config = dict(
    n_kv_head=3,
    d_mlp=384,
    vocab_size=8192,
    norm='layernorm',
    norm_eps=1e-05,
    bias='none',
    tie_embeddings=True,
    init='uniform',
    weight_decay=0.051,
    lr_head=0.00817,
    warmup_steps=323,
)
Each number is 128 + 24 x the weight over its row's rms, rounded and kept within 0 to 255. Layers, rows and columns count from 0. Numbers have three digits each. The size before them is the row's rms in percent of the matrix's.

# layer 2 MLP down (transposed), 384x96, rms 0.107, rows 179-251, columns 0-95
099:117146141143152089158155112110091148116165109138108125088075101158162098138098129178138092154146137109119147139109136135137115102118147171135127145095126136087149131119125165131109120142100143107141139144089147210117123129140134160143133111127072128112144085122128129131129122101137092165
081:147111112132134157138072116106136117120130102130130112142170150121130173125138110132152161122120155121099110117140149156137144106121133101195107105120091118086092128166108098197097136091148161148125133121140163116160124130142108172113114120132155094107128157134086117115162101091146140123
091:112119147120128123162149111161094098180144120131134138101133174116141104114172149127130132153190125119097126135137082128131129130139110181123158135119086089119116085132091186115107166135140144120151102135128136138104139109117100131185092171141118132151143109126099128082109124105131113118
132:112150090130145103121143158129106127134102123095119165119140119152131196118141147133129107114129146134109131076101118134171164145108149161094120138116154127128096208098137114096104123096131114114137152110148113131125131121118147157147135113159125145121145135167112131036110128139134100146
101:135187142155086145150068170141075155119127110154147105114178140109150102145111139150130137124140120123154104151140149126114136137142141117153160078107107137142132104141145118136096141143115152167124141127126095152144137133066087142119103119136078126113103119088131135110140153102090154143
097:112115105158132128115103121117178105153152122103102111143175137106129161112121133160119117186125119104107117118121139122142132124132107143113159164133107111127143100124113097132117129137127094159139104115145125049131113157102070137102132172182172178132144121153145102105140120150107146159
098:143144104161079163090119139122109160135112145154152097126127145101109151094101132116085079128104160133094114140118107117148110159155132132142146091103140151137164118145139147129079115123128131123101147103136150143101097175138180100135098108131139164117108106108139181147123171126156157109
131:108160159141072080120134124077120133117134159153108165138113107142104127164131134149117147154104111126129148119139104120103115137155133131118115164163098104128130164129148105146160140128138161151126098104164106094152135156138104116132116127127141125122120167155152153038140092079104137129
073:149099108146127119131147086152088138100143163154139100130142170109171141149133131156125107156166146167139132105119138108115162138154112127171104134160118117076135132084132074102092146135133152117124106133117147119107143107124121133114153131154142162106163113073109177074127127109118114108
119:125170149097121166127115164183129166086127133085115136103136134144174122169151170111101121066157151122127123124142110134130167147122142154138111145142131139155125114109116109099131116160127097150122092156114159124123123072129161132141130135130130140101061106098109140130134095096128117104
116:183153130147126137123137146112129132120161093129093130141101106139110108197127135107116125142112090116110127154097121118118147102086151170101130169155166138128136108135123145126081145117114104098126130148130174093162104100167095141146130154076134168160136119116146128105142131130081159142
102:112111125130138103106118091096123127121147116128145108112110169151134188087121108139117139135123157134140116158130123134167109139105137129156104110144073152133161154118168147183130109144101140108133099133139082172087136118136147101150132102166090108128119146132130131208103120099138109151
097:095138144108104153138124114115128208109185122146151125139172099133169118104116132096140115133146132131135107141124161164123114128099079132147118126152137122127117186101112134118165108116128134082136085129120121135113111146169147138167090128102117146152135103114119101094122108089146179123
089:149156067102107143119162127108141128141102167139159123162117154138121066151112121126081111144142129133101138134124166072110139105150116107134109152160115142120110102128095129131120141153101113126102101100111167137113105136145143122110135116181166127119109086156103154185137124148153129167
095:151131135130113131137128148207146147175125060137145122165104156132106115123102140075102105128118117166102116120136118150083139130135140115118122152104101145155128114138123118113100114132108140187104119126121122133127124104086145127124126083111115166172117151083121166133154116128117153175
095:160132123119090136112122137155148133136155136142146163151131146136146165104126143117089150106173140097144107101146134140148116106110115086151114133145124157140133097113132142121114182121159153114139100142105144096129071091119186132083113135132142118086130073105089134142113118179118168139
106:098140120137135112073143147100153120098104116130131122138146063104129125142123124139113168092105105124136124088115140116115126110125113168165165150148107094114125132193153163146141158104113164127141079109140124167122138136176163144097143139114137160127141117146124149142105123072135090134
089:162145155131118095134159160125105141124124137097195144114139132102129133150154095136155094144128118116153116162103145081107162148096107160081155140114099133130107114123108090105103119132167148089153140126084128136121149149123135165117162159111143100132126127157110093100136126097075117161
080:129118106143130131126100157107130126089137158128116130171152153149120162177129087120172101137116128124115130141097148108159121125132141184108106102113100163110113116151125124200177157124129157090124158148099119121109143125117107117118086087105133165115140102070136131115146122091138143135
087:137178159098174165147123147152110095133140097135131111131154128163106097075112151134102092096124110094117122113141137145134124096113137156150160156102151165154134149083117148089112133131153079111137146103108118131084136136144169110110103127132139111128090127145111126191105131140131116157
116:104091116145131104090117122158144167138125140144113160112099125118138075093164112106162140169123086149148163148126131113093121144138104134096186113127074117136126147160095122129159148121142085123137093107124107105102167122104133121120145115154111135167143188147148161147118113126130125106
118:113097143144122116154174120147125118158129137164120103116119150137131146118123131157104115143117133101113155105146109133122112128152079134131103118101105116129152120115135097116113145099132148109093115131145155166167114158109112075132141101142112107161167140139141198054138202127121131103
103:130147122148118167096177166151118091101163099084137107091118164124185128146132144130130124106122105125099129147086148099126144176103160139137095121093104112122099125147118139147125128141170156115111132155058141116107135124130125120133119097128132152090102145138126148169167156100121136112
084:156098161129157110122149124097074091088142121152162132096128132144157101103183107107104136116137147137162171123101089142138133127153132139164110140058157175141135123138133113088121135114130139101100150106129139140123116142145124104093125116129096125142127125144178159136128100098122120177
095:155104086125120116114127093120124120097144119145123148097117128123136118103095178124117118098117124178124104128158126118140170093114150184168128131105128142143166103073141096072146105175172165110115121134153133135128118121152147123104122102124165106099116157146152160131123152151101126156
106:096131145153145149149115156137134107103106143125135099104168121146129142130096186103133131125149120146109087132083131131151127131120114113161125167113114157164166119153137122103085130186134099118106181158123160112121124118141149104114108103118158107072099161079132128137137111131169095116
130:132108125164104128119146121084135063160154178168150152111111133117082101147119140136123164184182078122103101131114131129103128173126154110094117151149141095133122134125097106135129145131133159105109122148144148121081132116115125105134156110113157137139111094109134105103147163147132162127
126:105114157146121104115145159140178177083142134133122096122135155109148123128111104115107095132174123116108155081183170153141154136129135149100084163136094140117089156122128149139157144137137145144112132171138149173131120110107116079135095144122150119127105142100111091105110086115123131123
123:109139138122139109123150118130133113136131149119117130124158170122139144162185081121131148184112093136133162125117099161105061122118129113120155112093109092130166143090123164130159153120122129129142136100151084121134156146117083138083104168155126115181122135112146104111092124100133131108
115:123149136119133101068160117092128134082107131126118126116132117097197165119155113119149156115091155118146126150111112090147118196115097146138101138111148139148161127152157128125135129121103136098161096122083141144147108142143140117129134108154164115093096135125160172146140079111131135110
086:188145139100117158135169099135089130113114118125117129129134159146138132133118148139114153103119067183128152159125108085138117181164123142137098121114110123103157086096133169139125143110112163130115134106106135161144151109108131140093133076139177115085138117144154152101133107124115101133
090:128133112092124181135102146093174123109154123169122153090126155099126140107149133165119109135128085136141119116132132145132121114133132159137139130116103118126119088147134112136062172105120114146120132154117165129141093163178137121112141131129171087092064109086116112160125120126161127161
109:157122149119158175129143113134155149116108140072115118155202158126142130082161109140142094137105157117138129117137130102120102148122125148084122151091163110115156118093141130120147083119165137123179082127124134088144101117097102113104111164099153157143131119130113125121137108123155123155
109:133144112114112144152106102132159102128179133062112114120192100082116099186131153097132139107148095131087136134172086135118109139105135132155095136149163124099153165128162143127134153121146128118077157122161107116143116126106100106107124143117147103126154140123103110148137126132134161131
081:132127075139139176086096132130128097141146142106131144181137147121142086145144186137073101139103149163101148134126124132121113106067130123117160129152151143093141168145134117137114123130163178104103085152098112139151119084110107120108124124129169152134110138139129147113151155121111129116
140:130123111111089130117097130177131138135040136128138145148084125107132147118152121117131156141128138081142137140159122189131141134167119155136120132134113106093119174168173092139147133115146121149148084147119120133150129137139129097134126120117126128102138124123127178078097102101078130140
093:133142138131111140149124198132102144131142134107156131114145125114140145130132111147126135133112133096108160102147145116153104102180141152109143120126121147104142110134077094191157152112105159109168123149119140154113155117123086070130113144119092192098152117103113126078143095120116143123
086:131127103154099140123109099115146128135114131202114156167125137079165146104111114104087135101167156124134121120135140197127083108096105099135127139154132145163118130087132171123118121171176147121118117138102119093150114121153124135084131120117139151147146119084120132130108140152135166137
099:115130096190141121149098134099121102140150097125108148159122134114131132158148139123113113144110123108116085142097136119108147116167113105101155157079162133116123174118173101125074141153130140133114112143121100108162112098124089110167109157138124154181153171096153123104119141143110158143
102:153123135178133140152103123097119083132143092182156140146119134108162126105152095066082126145151137139132075135109098146126127088104085103122135102135153116132100132134110138140106133164116121138129098092144127129174129152121123129108132143149149123182139122115119118105101167163162170130
103:156121118125156107098165102122120119061125119150103153103112115137116056135150122133124163108113096141115108135096134142135155107141148142105119141128133151144177146117127149063121136107100143126139097098138103185133119121169130131125141108122148189124134154127137127092157151123148089165
101:149124098155148143204100188102139148152123128139128116090191164117125150153138131140122145052101092088132112149137120144124110150118155152127105133106138138117098144114117096142109142079127159133114145128144123100141106123137111135151117139083132156134133158095123094138140118101144118115
102:141135143121071120115075116089088088098152127102136135160116144097159130124073135108147129132155135132168095151179129126097115130111085119161136098099127122138119143062145132113135124170119164161102120146104107148163119139144121134146144145171146134105132161155119139117123124150118156118
096:155138152096107144124121142138101120132110098148133148137112154097174121103105139138159102096162132127133153111134097106213152123123088141120133131111125171119102150138143168146147110166111133094107104114116140156134130140074138136160108145105115085076123121139133162111101097172118122146
092:135125121104114118132092135131133115117151116187135116153140158152160136069147161090147120138133122136110104092159121123182121129097147145132140091129118170130119107149160129172128149137128117139122130154120126073104091099099178110133150128129167087122136109081098120148114101143101174125
097:165115155170083112129115119111124114152119131167139127128161143148081116124081107161132111175158157094110115071123132129154157103088146111116132163128097161117144120118161146116099128144105136144144171125159166118111113136134173140114121077113138155139125127103099084106108135101132144134
093:144143116137116135125130130155142169102140133154112097132115144131154080122097155136108158135180131143147128124139087124126113138157130128111104130119116109078119076081145169126157103167124105165156134149127159136132099162112099107151144134140093136048132117076140094152113142138148138113
107:181177147107173116156132150153144104119153140122158126132145154087124082103176155138160121114097117100144126139107114128125129103165141073093156123118129153149111110089082123171132121123133119117094144142118152137134119124111172124068146121115149165122122119101115151123125134133083102116
100:153146132116105151101091109107143117074135160135103100137127099113113114173171107123126140142102089125165144147125128132147162129156111124144143146130169106139145113124153103089137142114180113117134143089125145111170151185139085144164116101120132117125095162084143090124147134134085101135
089:151111151097114070120097087146122115137130111128097164101087125163087149118126129146099090094133142148143137104151110100128164113158109140168135104148077124151124119134158124082138126125149115116117136135108087127107139150168160122115157133146187104139134153144109145142119180131162099133
090:106126102080106122106118160113096112084133130133120137140100156163143110162155137179140139127176082133141142147125097095109156093148126115098091138144174155131140127167100112123133135121134147120137124166152057130134115078128158138112142128109128153101156098154123116137169123149101139138
107:167087108089132136127144099148116126156111144135141085158101108123129119101166116132115125111103179145102164110166135112153140109115135128137104112123124131143171108141134112127166100088134095131137165077111169129092105106159152143096173170124114174110117119141131143158135137126142137074
105:120125144164136144166170109077128101172113073096148142096144126139088132113109117120141093154139108143116121126089140115074105153172140165142134127086125111122168133114130157129136095175121132089169139114138141123133162116100115115108121121093168146102146119132133149164131100127150157131
097:134114119102110139126068159116109127088131120119151165134122130155165210162126103128133133132100119099107114137162137148148133114130118110154110094147113137104102138143129100158104141074140142122122163169114102184097133099115135155145142106138145103101148165135081141094149125117119156141
109:132097121087145144121063127144121113158094128117105115111154134112121120128132131107153141139136148141134126173165123165089154161120109068161161094098130116111120128122128132132135158129107140157117056137134117123160175156100099102149146122110128125155129107128125155141109159122105196120
086:139131134095131156119111106112181129129143114120124177097120125130146116136134180118095143113145125137126117150139112153113157176114111146165124078143105104081101131107138150107075126140109112128114106148114110157112100092171143094157127170128127067122095154155119121168099160143144120136
116:141095115101119123136132131133119136188125085111129135153146131099104167108124170131172163112092090106136123109129103169185136134128113153113092181153138126128120151119162115115131108096140126166126180119140119096100103108112148121143113120078110115108116131182173129106136129123135104139
094:129108137096170181069123128144110111077114101102112154125121153117156145129137116103144118137133129147147172126151126121134120123084150128142109083115157142122092153132121119152089165103121173102110154122116088140146177113135114094102127098118093164150116133138109129132160139118156187137
107:142141106122118149134129072117099114137165099111126120128137151107126183130138161156080156132097141153132073133075129110119153066145147125117135132158151151108105129121149141105098150145117168129116125152145138131134166111140141153127108115171140154099159129118154150073103122134120102080
117:109118139093133112137134114123094120164108137122134146121134135140113114169095124112133121100125101094115119128113130111159134149132145099119164132119103123143122142163143135064126137077070106119119100149146164174131159184081130140104142130138143163168165153087133102098152123176120149152
079:137105137116114133112066120154132138132110167112139171122118150150193151091144179144111086111126117157133116123121111103097119102117143119145157143119131134103102121155136143106194158093146135138106142127152100151126097139101080118150141125089118121113139127125130165116092156093121180136
128:129150147156163130134109133119118095176105089168112118143127146105143102154156108103143123132113102122155131126154118153118131113128122159129125161138094107100120132149122145128120105109142155106091142143153096155139153108169093112173136071128090120126132159173113098098110084081181121160
120:103134117172108181098088114143142133152127167128149089123172145071125160124151151163147125154131157121115096140141146130122093117080104105175130110126121100111130065139114153140119109153124133150109103172146136103134111153148103105068120134151155114138129140136126105128126115128129169130
077:133110101120132117138172122182102126151107132107106115118125134121095130132079124164136118158159149121124180120139118130127174083106132098194166115112087135139133144127131102085090124127159127133135116103143137135104125121150162118091132144111132145138188088088134162131166114158114108129
112:165117126095098129141087121100133108127085160135118139161166154092099113158124112155122106148103099084140149144119155140122128142116112147138141117142117153096120145144185096138164149104121130135104116099121109154156194121098123061142138106129154103119136126123124152081135133121141152173
120:154115131109132123146107133142106157150152171119110116128155171133118113100120148154118120114106120131147097134131171103106125156110092124103171124123088130134129102138172100151102090088161172114138107110135068145157125074160158129120190132142107108098129111097139152146113114115111157147
102:144165099113170150125132149101122114112182129101124104113127114153091097093130129118134148123116097136139169159085098117123114126130121160127112165107157139104123117159119082157151123114154110131144137136141123089120151131146158132123124179162115170065154120092166103130128078136141096145
091:179123179094128142142138112150113126105120112084165154113144129146125161102151111078110146134115112053103146141131160130138097140164154147152086141106114139126146120098152099144104134139135144100162145135081142138105128087105117119131125090133112111127134149105097144146160123143139150180
103:136120128097115120141097146121126120179111135117140112177167115108118099156105091109183088135060132155107119111144159135152137158122087117092159134148118135135101122105159127109104139141106133078103136105133112165118162170154149097094151142104135132148152112106124130115161147150128153149
091:066177138119117130122128165128149144124163105126120085157116191131141164165123081158102126142157139148118100134126143119123142127103102082166146114131149165139125146170127116138108128113106128125126109116135118094104114181151129101118107127160136141136142128084134123095143095135063116120
109:097147135130111158157112108132135109108189091127163141130124115131143119120127124115116158111117151147119161146092110107084106122108169157148135095068125155085119152150080117120103164151140157114121156145132165123113128142123107106118130118179122152128142072145136150121123160139079155100
129:129148128191101134122138119149135115146153101119119134113137125139086108166114115118116138151122116089081118136095155140121141121144115130133139178156128101151098109127131125134045153132105153133121071091134118128159118117154115133154143167114111195136136131129142129087119162113159170136
118:163135117134112136117126119175171121111117134116117157147149136074146123134093118123130076115153120119098134116113140127084139125110147103113123129106098144141128173117151143101079126117123111144150116122118122183145165169124103164104124085109171134170111129142143128133174188128092090111
# layer 2 MLP up, 384x96, rms 0.149, rows 180-251, columns 0-95
090:132131120136147141137145150122132139150152148084097110084124131106093128133153122121142118147113070098169036150151152135110097119146123112081121137128193135147133126148113121116130075124157114129145105139119131106163157108122128162180135122099164114120151140146154118125123168136128117141
091:108134113133129122138165126105177095127110174181114152131178123112073144104105082135120164111126103096140135146155164113148087110113144148135131147154076085120123120116124143124108119136125149172095119127120125101100138174124108108118132108119095171110148166150111140106135157115112129158
117:097140108093141135114144154085141106152148136156080123114147125168082113160142155113105146145166108110158121145114133139111105154119131128148103148160115131178128157139136099097110138145133109117119178114134107105151140117130114166166119083133118169132117140148180081107144154088102091137
102:096155129176116125112127126111139138145146151109125160119149135120083120148135136104126158149093151103129148146094108146095093138098145138148145155129087113114110126088093090127142129099128124086127115139160169141197139156119127142113146152082086174133104115124132092130123183100157123130
099:084138150147169091121162105140110152095117124112176143090098131124076091120134110134128151137140087104120121123110119103089112171129118112168174103151117115128140182149124114124138101123172127160120112112163087117123130124140128148126138149131095119163136134128128078124083165153151107135
093:119113134138166131097138104118109097132150095096125126142142112137126120177156116108136154137098101153180108120148164142121158138101146136129138109103110127091111109153111161156144109098149102088163075112137131147127110136140146146100114102084154187154151121085164108113143157098115132167
109:128173137136114096108105144079126079153127142145164155133133066142120116192096102148150136106119134086155164140150142123118128160146139136139121150185069110130072129143115115115161139115121128086157129128144092121123154117133131146131121094086135164134116131144122102128129113117105143132
098:106128202114137128083176150140114134151119126082083119107157129112111148156121147136132124119078130104111083160134138108072115138135187160146151113141137080093134140152111153131122098150146095096147134158161121107122145122142143109097126115097141126113146135145164120108123139155112136116
110:144135137126160118123145115100136142120140144139080148118112123155102102151088150149132116137162124150110129161127142145136097139086132160134142125166128109128117142076069125135112092122139116159143077092141101186149136148156085124193141157113149116152117143104164106106122093139116111102
112:117151127165125099135157128131138100139108125106111142097107113094043112148143108161131129150118087068127137135150101124084131117149126126148112147170079104132150144147142133120143123133107124130165109118159106142167121118121090131149177168142094132180119151130123118112159133122141169138
107:159107142155118156141120148159101119152136126114112104153127109157119079152123146157146130081097113116114125093160149144105114123155109113088147181110112106119087098108074147089112135112136132159099174128107177131151136098139104107124134116105138160172165122097108132110121152148133158110
105:079114165112091140080175127139130168123118140098111138114130101097136112110114123104180179144074136117139095135132134084118119129113149116110148162119086138115149125107131139116115154084164139105164109132146127170145118130141130139142098151144123137185126132098097136126125133110086170139
094:101136174122146125122147099151099146138120180130085161137136113127135116139115102138175120128091140145127140172113118128083120166085132124102154121126096145113121128144111138138176077124165133153178110137187097082080118146099125122125119144112109141114162122098152128123093141129124148115
088:122148085151150144115117118133091135146119154115099129139088121122092135188116117112095126157141137116160130170204107137116137132112135134150113109125095071130141139146141144092142141086119167082129108154135111118145118149097148138113139101121122147104140164083149104107125174092120122148
097:136153137090151152124170128124110150104181146129128183089105111139106119126121138160207131160150129096127103147097159157076134110127108102118129119142103103126095120085144108116169124092162145151129142133078143163135117129159100142096116126119138146138143136132159148113134144149119105136
104:109139122159156085128106157141161152149108132138117129090167096117102095175127138092149135109125111131139109135123128132107136148089173102171148158151147108098058115151096110116154143118109084158154081134107147156136159139119116149160125084146117119099129116134128114101136120136099152153
102:129153147123104122120099149170142101162148121119114131110152103131089111144118124140122163144109122138135130125127123138165085174082130120164124118149120082132109104144085150114111117135136127154154093200151109162183151119103065112154119122145131148124113112121138120121148127076104143093
083:122132160103159090127131156103130133182118121097170115117134121099115122135101114153101138141108145137154128136149123116098144123119157089159111107151170075167117103100100129101169166152082130129154082131148085130144124095138124127128151149110097113141100117158082123101119167162143137142
096:095149177143136125105147162122108121115153139133083149093116104120168156149116121127128161155113133104159101134136101185118115140083151162121173102102127139085136127141091119114129094078154133109158127126158111129133133123176110125158110085101132116177114098119147122125097154148122150124
108:093170096121166116091153137089133146179151151101124152128120134142139124148153080115167119130115147116180097119119125134151089160113127129124154108142088096145142107091135144132202120128105116116168108112183117116115161156109113129151115125142114116154130137120144096096149147126122094132
111:095163102122135127151172132118142117176126156123137137136131089099111094152119099159165101107088123099100116155158087114119120150147157171122166111126124125180135129117104132087135090115105138143122129110160112095175120118103092136117127121125080134156112140145191130110127147135113116096
106:113142125121133127133133129149132143143140125085098137119089070104145115174137104141168125140120086136156141136070156168149121178106112132112106163154125123102101147110085071132150110121148119148153099149172144120146153102114098120148150143134156109128156118114136086118146161131153164104
093:063140141109125133121157130144180109151138147074118158118086084111104130134115143165167129106079088128124134166093115156125109144088148152148120116108097109146123129123098147121180095159176139128121156130114145093156137156124102135122134098120131125120112136128120120135114125145121187108
092:153143130118133097090117109148129141109099154090128116139163108120142086163089116130187167125087134145131124179130132124089122148133163179147119143121160159109133143137161142119157143132101133133152149145140139118145123123104085095157123083095104165131113092085108145144124095112121162116
103:140143153156128099138119115110106110131122110103106160106102126097158131141148150164133151132112138078115135148164110119142138156108120143092158125105127133083137153135111128099090083101109165102104113168176107154144145127150120148165097107074140150139139165111124146110132102140108158064
108:131096145129162131136135146119111135153108106102114141159107113104155133114113123127152129130101137116114117160092126132072123148161124158152144136140152112105169158180073117087139133096135116104176064137142142141162135167160140098104131136087114151164152138109153086111147107149111113119
114:091141130133108098138137169065155104123159144163122160122110085100122108135116102144136142104097136099155119121134154118144108119102165137070141120150097136107103120134107122082152159129150120147149130175153132160172144143163143165129145116108135111148149122132104152096124067136105131154
106:121154098174142078102176148156183141130129146110126117110135112121100111124128126125144123145081115137158125154122124099137082125122124093102177123146126079134097152107129090116200133115123112117106098150178133117116141170137163156125132137144114166129126129131092121112108158157119144122
106:112146130130128082088104149163129137155154129132071168117113126138091071125110095151132141179126100141144147119105127121137079180142153099068142140128139090130108115103111123132139140131118128111110168117159127135136160149144106140136136160134131111117148132113132057128118154146131172122
088:107100110162153131108117125122132102141090140096126108169133116162140102124073127098119130178136180114139117119114103109105094138124112175110170136114135118161164127143110088128182154124091160139143113132164156107127170152096116101113110142119115157157146104124156102127180135144127130120
094:098124135164099109115133114108119087115087138122122142111134154100158120120161078105145122160142121126102112169164111115124080154102161143122142114145103138122126134068159122114175081104168167108127139111143122112141149137153123111141164129074117149130127104137117160137153180095138111120
103:101127130129129129087127133133129114178130174109122103080157130087069103134090117164148131157109099117153103130127135096146142138134129127141126112121157122148131101092159166106102112100108137098123119124127133158149182175147115143134130157135091134123110127090171179129153138078143128102
107:124117149128146137132151138119132113147116137144111146106128132149155146104070117132141179137118114132084135169135140146101131128147163117128170130108082045115113100177130147110109090111122149105133120164142114113130147181167131091123102088092122127129097103123167145120160152119120135106
097:117122158136133099165158148137109165134124122111117109115122138075158138118103114154171168107088109110165141151134133104037111154123148141171147147123166108107130092103137156109167141101182153133103103121135130112129169141112115111099136131114120154133122117128121140103147106094138131110
120:085116144123176150111188148094170123154158159130140149127123137120137161134144117141125148113070114049103126132128116145079109132144114152111141135109128110107121141137133141118163123124129145128162129170139163162128170131138106113112129112115112145147144121083147150099167090100105146108
102:100149137143112124123139146082160115191110166095123131097111069120108138111116074149154128110143135101082108158138141150139106157130164098084124140117078110140140080113130114123148142113113100147180080120112109152109135150150115123125121151124144135147113130128134151116165157131111160116
111:155159171111110141126185137118112154159144131107153131163125120112083119116140132170155119145072129113171100125097136107090104149141124136120131169105110130150138122113123099109161114123125144110129090139192141146125115156125140127110160109134110132131137090110157116106150129106129111046
105:120099137128167118142119136099118125162147124114156155109123113125134075152101170142153139155144095141129126158114143126134111113160105132136130114149147152129108167134143090131101138107159108107144088148122079153123152134158073101120140150097114127172134142115149060089132146173084121156
108:108107156136167088120124119112146125162107143084156138146107151163112104131079134178167153140117098153145103176111160140133094198169136145108149143146102124110138142110110122107090148111123149132091101115131118112138128157146109096111154160121157121136121100088154114107117129147121118096
109:121120179146130131139155141133113125138133140104133136131133131082126150200148121162135124125088098092132119140171146117130088109097182130111115140176076119142101171140146137127117156084097111107111108157117152117106118135115114129153121114108141176132129131118100148114139076078103141113
097:094105106118127103136115120127104145104083104117132131138144123112137139138108109154097157141114115090107176123148103138124127122138159114149161129121090071118130110100108151095131122119087169119108111126147151115135129127203092151117188125123129187160123137152152143122171168141110140109
092:118148159118103079092135143099141064120115140072134116138115116128122140145149145109117145132127126073139115104167148129091105127097130129179143141118150089121127164119141129135135166115092169106136181135147108107125137106136124147136108114132138187163147128104114099142141099091097140159
091:125108140154171142128177126111133115140089122110128148148131139112111155111126110122145108172133114101167077123101115130137140105124136125109108165098115072149096202159141096090145114111110138093122136107121104129176139143126100091132129085115130157101164144144164111110125160140138126096
088:110147100165135105148161110080113146166098093099150168156140162132130122115133146162162114161113100112131133139120134140113123133109138120113144107144134066119118126108157148123150138115175145107118130117141161072172102101109111099114134080109094126118147097146120110121159164163093120161
095:115125163130184111100134132149095123130111134096176196118102148109110111141081162144099142151093122142118099114144157157123134150143110125155121134130131093120099162087136166124136134117133165110113112135118130119102106099197142129143107151108153125170113121091123096121127137099122100096
095:056106138087142112109115141124127075150116112074129122130154111118157133170146125085115097136088085092100104152118136094119116132153137156125135151148128109127149146182123136146084097120157145141123092119186111094088134132118143143145106105140124130172130123122130133105130143122129153143
111:122098136102143140099160136095127164176127185115129151135136128174108132125106084151170159125134112159157121145070131144130106168138145129073138095151164120118112163126096095102168134114145124111141150143150161138102104170107132140130101156142123134131148111110152131094128118083129137119
100:115091170156140174146167130112158116105142153136124132149151145111150123106105120141139151141115081117106121120127117104083119155119136122135126140123151128109090158126118130144130084147135126076121091129115145133134142125157109098098198160093095170165154117149118129110174112071135146113
093:084143125143109134113195141131135062147148179125147113129142093115163121141168061088152169164111149106131142127132105109120133156117161171126114115143138139120110150111133132120155142123125121080172111147126165103112129115150126103153118121114090125141121089137131101127114095102128138122
095:117141090101123099092157115128143108149111166099093128124125108151094122119108113120160167109115113106130123130145117175062124136138140128103135119153121112148114119178135100137150100102154144167113162127156137088164167108138107116118149129111070150123104139133170118133166087101139111164
094:162135122167174108082159130161145146122092147105135097137135076139119148172110120134163148145130055131123128127178135121161155142114146124146138131162122151128115137115128159150121117114132100107197118101107158131120137120121138112104097101116088167138141091129120163122140113104100140128
116:083127133118110126124119121137132133157118187121151133107127148108106095144123123196112161152107120118122073114099167095133132169128121107129135131123115164137155106135152120081178140119145127114117100096154181118145155101103157089152151115117143142136141113142155112117147141115121120060
095:140172143119115100118176138106150117139163137078098114093129132097084118136094117165129128148130118164143098121087149097101082136131133143107157142156131130176143116139105116118174105146121104156174101109145136068147136136146121126132156149126125106135107119122196119134157139107132118117
100:080111167097157150120167161151088093140179164140141135105126144093114091127143114120144131122095106070129089112115176116073153109151128121111155123123136138109108137150106146098159152103141143140132161139112117126164142144146111151108121151132121149133151155090170094112127119131109144106
082:139108104124133099117147125103104071134124164129150155109137153129120149118145118145141168135123156129126099140150087120120094125095158154125165107129125176127171167109132125145204107135096157153098144083152141121093118089097127106123170121126136174147139091128101138131168118131128119134
107:151145136141114157107123140139131117139091149079113146136122142085131144117154091106128139112076175093114117117138153129118143118140178155101178127139054119091131100132135119072109127095154169100142157115145115130117133132135135110147140119111128126148130101159149128117178119137070135138
101:142131100114163138154177128142141125135107122087108134104115104111145124143120088176153129130124100113183128128095156114107095130115134132127117132137094133221115129128101108114163157115147096098141136141117151076118180111111099097168105143103132112148123095110107119116151143128139146145
112:138119093165140130100107159126086153121149150111141171140137127093119101176104128133127150153113160116125098141106156196138120121138115115108156119165101129080117150125167136113098118132136141103097144150130104185114124150144106134147129089089120111154162097127109135122116118082085125096
113:100144157161124110151123139123112111157127146100149156162126122098107129168096118113160158143123110126114150139166157130141104112110208110128125114144103137122102161140145083113093143115127143094113080151111105134111103137099131151111191158109109151143112101128138135115165115089091119095
099:122163117111128130136174130099151107139172150116098142115164114091107097145137102136171116153136078133151098147133131133140066148172121129099141138141137121120138136085091124126104074125157117119107131155176163097142171084138135157100156164122130126139122127142151091107114114130140107145
111:131131132120131167162129152120167123114134158137126146099130113084157073173061100144124176138141142126183084123109118113145134123099118115167122124149138103158088122093117162125129083123120112106099111148158129144144156150147090162150095095119141126149127147096120135100125132116122103145
117:119120143156175114109164124097083123135120095128100169137147112096143138106119110135145145159103088078101108158145092125111120187151130126145186127140100117128129135140114145111089124127125161108144143137162127149114143130172139127119122113110141132193153170093113082136132140133138149105
082:114118135128137084123104178149186104129152162125112104140147100140116141157182108111176168140122106143152118131110138150123133178116095193098158114151161115112124115142129137122184127107098100119151107156129100117149098136125133112143133119122094128104118131175110111119164112130127134091
111:100129139133178133110122156104139094129141167154156122130118136078148120134126145112103149122054131088100128143103145142115116189123156133137117161117137134119113138118107135100153144066118147089157125107158174099129151108157152132113117166116137122157153146144146115101110113128114165085
115:116110163133197151119128127097100129114137130112174123117117161089123131128124110130172165166106103088158134170120168142102112144126111119114131129128139131100133095151117165127138113072102145122124098095144131166133157111130069132114109144073109164124145155119133132105148131123125172111
099:115106120169122094128115168160094152124120170106179164120128138149141130142085148120119173127120132110146115122170137150125109118120179109116128098153114129134123130096134122138109143098076116110174132169140102155138155100148103127094114094109120127130105184140093185092126136128116132145
096:143128136138131148114134120091082143143142150124125140141174170109103118132074145162124122145141147158140122122158105106139147127137127119126167140143132092177128116135090127084113137122101152161093107102170099140140130136092090136111088139138125128176119106148155144114162120082111073080
105:137141143103138119126178130109160149162177111113120125141088130101137128124142134149156140132142133144121090126113144092108098164145136097139145143112147075176142162138061098102153113152114132149169151119112149098182168151112135135092160145129081138117123113133118122117099157102112146133
100:098100147170162114170199116109144155130118131120135142060110137136140111090073163184108137146082118115162128115098109131112116169136145126142127117150124118142140140118126136117123124091128117112138120106145113170108133151096171123147164126125111131155115116085109136105100097134155137121
112:113134164155125066087156136108129107134173143071141190160136135125112136133106076158120171138112137101116134115110105152157110132118091110147117140159101088100151135139133126116106134125154138072129101129159139164098119141108159142125131116142143149144117140099142147128167142122089154122
112:105157134164138118145112130135152101124112133106143134134126110124065142179137138129144147184125086087139160138114128137083112141134119140150153151161057115106117191133119099125109118097100121143124093133146138095168116130145077122144162171133119139128126136135075120117105133126126129116
112:066142097174140119134157151107138155149127160100139135113140156087091087110114144140132125115149112151132125129113130154112118129149137123118161165187098126123097137108112157085095089144131136119131080097141118146123153130127111147156196142140131126161123127097140130094138177141116098115